Weights of a small transformer language model.
Architecture: LayerNorm after each residual sum, learned positions, tied embeddings, capped logits.
Training: 83M tokens, 5059 steps.
Each number is 128 + 24 x the weight over its row's rms, rounded and kept within 0 to 255. Layers, rows and columns count from 0. Numbers have three digits each. The size before them is the row's rms in percent of the matrix's.

# layer 3 attention value, 96x96, rms 0.0715, rows 39-53, columns 0-95
132:158105104147109139130104137160111121111190118118106097107146091138159143169110148133102146132096164151145098072125152111093165172128123132109168108118126159114125122136135116156124119120095104141094096169138135118112140106134081140159127161143167164129150175154151123114130159117147106135
115:106158131130149112153157122126114116164120141143132109157105130104120110122162141123129097055140142143120129161154113138099085095107153130076130115155109122137099113184073157145163170130139125149123144152113107169140120146119148181151138120125133078134096107118146165144146148144103124110
099:122141111130139130159147105121148102125099122135121103149098163116113123079074096119167094082130152135096139135141128124113089139155083143135161097134195105125133128122134139185139115119118136129167166141103135146123126127150135094149150102102125148145117121162162076157130139128151079120
127:132085138109169130142128110097156124154123125090096159127126113081114089164127160135139147182130128088114093170130161146126147158121101108115139150100113131131125099098186172097139127122170107096117152100168146140139136084135154125112131144140114146121160115164126117123145092117152153143
113:128175143136176136126148157119124138115060125103085194132131142153102134154096104141118112118139148145110138157116109137141124067114111129138092162127130133142132126111158148104106139158142141145148134127124130125189095120077125116086133132082102102127118093095144139158134133164121141141
102:147119125129131163083099087104112125137121125156098117127151097110102128134162156168144157130159124099112116116099092157152152120145087135107156129111140148113160120096127102104100091113149146113117071103097146106136116118163165108161112118174160172159118134164166145128163115126111116132
110:137119121107122193150116146113126135113110094122111109103120114167129128103103136161122123070120141095153118151171104097137145093144126120130192127163138137142156103132156133126125128075092142131173098162170125115144167167127137117104147130117105098138140142121098104100124140136134088087
113:147119127121107149114116109127128129079098127152123150137125090126151150177131114153113157152092068167158175125114116137132162109119159132125155156133147150077087143115091090143158102127117119151119139131096151114108120124162123138115101143161162140135104131158110090055125120129127111112
116:094138131108092134128130115150113104119125120099152111124154100162163142112131169130089116115109101120159173108149130140130127154137076179133152123161141133113083078126166130120158103110131154144117171139162106092123107118145113148148160103181128159117092135104161116111134173106129110141
117:126131156179152059127154143107122168135134115132149134148121147122089072139116133069176116162090122112095112101160138116144107142135114130149101120091086133133143136147148186123122159147150150151144135126107098111118119108138188106117120151149130103146145113122110113119105117145127154113
119:138145110114098157131123115144101090168133114092095104133105127119112163107139126112152130082131171127080160149146128135095116100118117143118158167157136091108098098128131114115144154150117105087140131150189112126142136184137142109134121125129120131127114151127124146184139162142140056112
096:118137099146108085107142117104101159133146126133114137136160118156140151171140107137131131087146084148079140111140088148111121104176124161095103101091106143139105182118126169106136105135117123114158141127119119142176139124121097126161113141135137150142088121140144152178088116114153183129
131:123151169146148128124151135139135124146186169146142108137139141113125076109148105092122121108125145107131143085144119124071116147130181114138111100130152127124143091140133105118130105081094149162135132158102151103110129128163097110094120159108165082138131193129130124126156119126113092101
094:099092115112108165097134146155104178142133132120150110126138123133126148102128119139127161103127170178096143118132139131121123116092139138113114157153169105143132059142088106153086155114141119163114157129143108119127132151098116139108087096113132120157090175156116140128134167076104152124
104:115114113145164110149103113177076168145114136118120136091130103162111127116171127101120141135109114176083111143146092170141124112118130178154148127158110151160142117121133109140145163145109155147181112124123157112095096121141146161126177113136162105152080123103128117124152115141115110107
# layer 3 attention output (transposed), 96x96, rms 0.102, rows 39-52, columns 0-95
134:124154098127123162155132156141136152158137098149097118130146111118151115111135115147091092065141103101146115170129118108125105105133159115128134116148156145130106101188126081116130146100134151139156181185145098112135104119111154096157135150084157125121080138161140116120099117112113126142
113:162134142149081116098103114130087136105123125164105142115128123090148117137142089144163151163091168146129112071128123118100146153132134108138116154164110191090094097124139149143134104128141118122128112167082112158128134143121110130103115139182162095128154153151123105094119137129163134125
108:107104146116086112126163110126088100090138144126147120107138100128106134142171121122112097193121145126175145112098140101164146138109170142102109138152070151132133099146181116151108123110114117145073147136155133108165129164139116107141099127161118087138144139101124158113146125112145152118
135:107149107145124104142121106110152113169073113103137128141112159155138139139123103128117153132167088127119135152125133148184134129135096117175123159103144101127157149117147145125113138139183082131139117125114098151102106130099146127103176094142093097109155070117139127170086137143135147101
105:135136144108146118099141102114152118105101112113151127134065126150113130133134141101140106153122150115097118103172143157150141132139095143144128138092096147122085196143133181085084147160114129082102106104120141132141174128119173133128149104193108130110141122097132137140141119116143150127
109:124194168068107117148140162151121109155132132112163119172098112123165103091122140117125137126150130125087126172139133122101107117116153161144106108114127123116108116136103145159125128170118105085181122119134144148123084125141130134142151113103072114086102159136133135165134089149125121133
131:108152121114132174158109082119113158118152142129158138184121130127085144117113135142160154158135105092146118151155152153139128119126093175156139087140064142125117099079149127119133139122088133124110147104189171103104133151129141123123106098121095118101142135117137123099111140108134118168
134:131163124145128109110119147177139146111181145136103076123120090121138117128113175114108127113087120118132106122133139182103110127131190116121111110129109115132154190137099123153156134091137130155133148136111073165094150139126139133119150133079136095119126120137106153132173109088132112144
116:144149121121123148129153105129129099097099157132131100146140110167143154154114144151118164068105122108135119144133183159106134122134107113106124116155050169104151130110154106123099139102146163121164103184117122092181136147128120120120137103092116122142163153110137145128145118113110091118
121:138144144120140109128122150154124098099100144065156125088123156147117152156099101133128083146102138185129163083113129167122176166149148145159150157112161136148121141099144143125142130168124114146108126116108126114129105127119083131134118150137140072102148094119095093116095129106145141154
127:143123119102088109109114081110122141125094138167114162141149120098141092127104092161146106142196120101154134106115110102158132117138133130111111135136132158088125107138164139184090099111129131105108127147089179133158130159118142123136145126147106117102166166154143155087150106152132149120
096:131143136135110113121104123144148131109079095161124119140111156087117145109140122096089073167164171182123120116138129147107111178109136109110113101109148172142115194159109148150141133153147117106102094140119133107131135125126116142145118179167137135150105138147118104100095091147124113132
148:124103157120099134121115121128081133116165133115167106101143107108162132094133109146141124105094137123170177108126124091142138136129163153164160094172174083127150099121108071169113138120122136156133126122135169125102122153125121118104086107169113146139142160140130102102125167110121095124
094:141113149173127145130126083108126113134155182155111091117115119096139119142143126150141115118150128118141123125177124075126104104152128147152150142151090167143108075165091124099123112116143156117156129122107167113128136103140081110128152154160154122103122152135124129102150103150177073100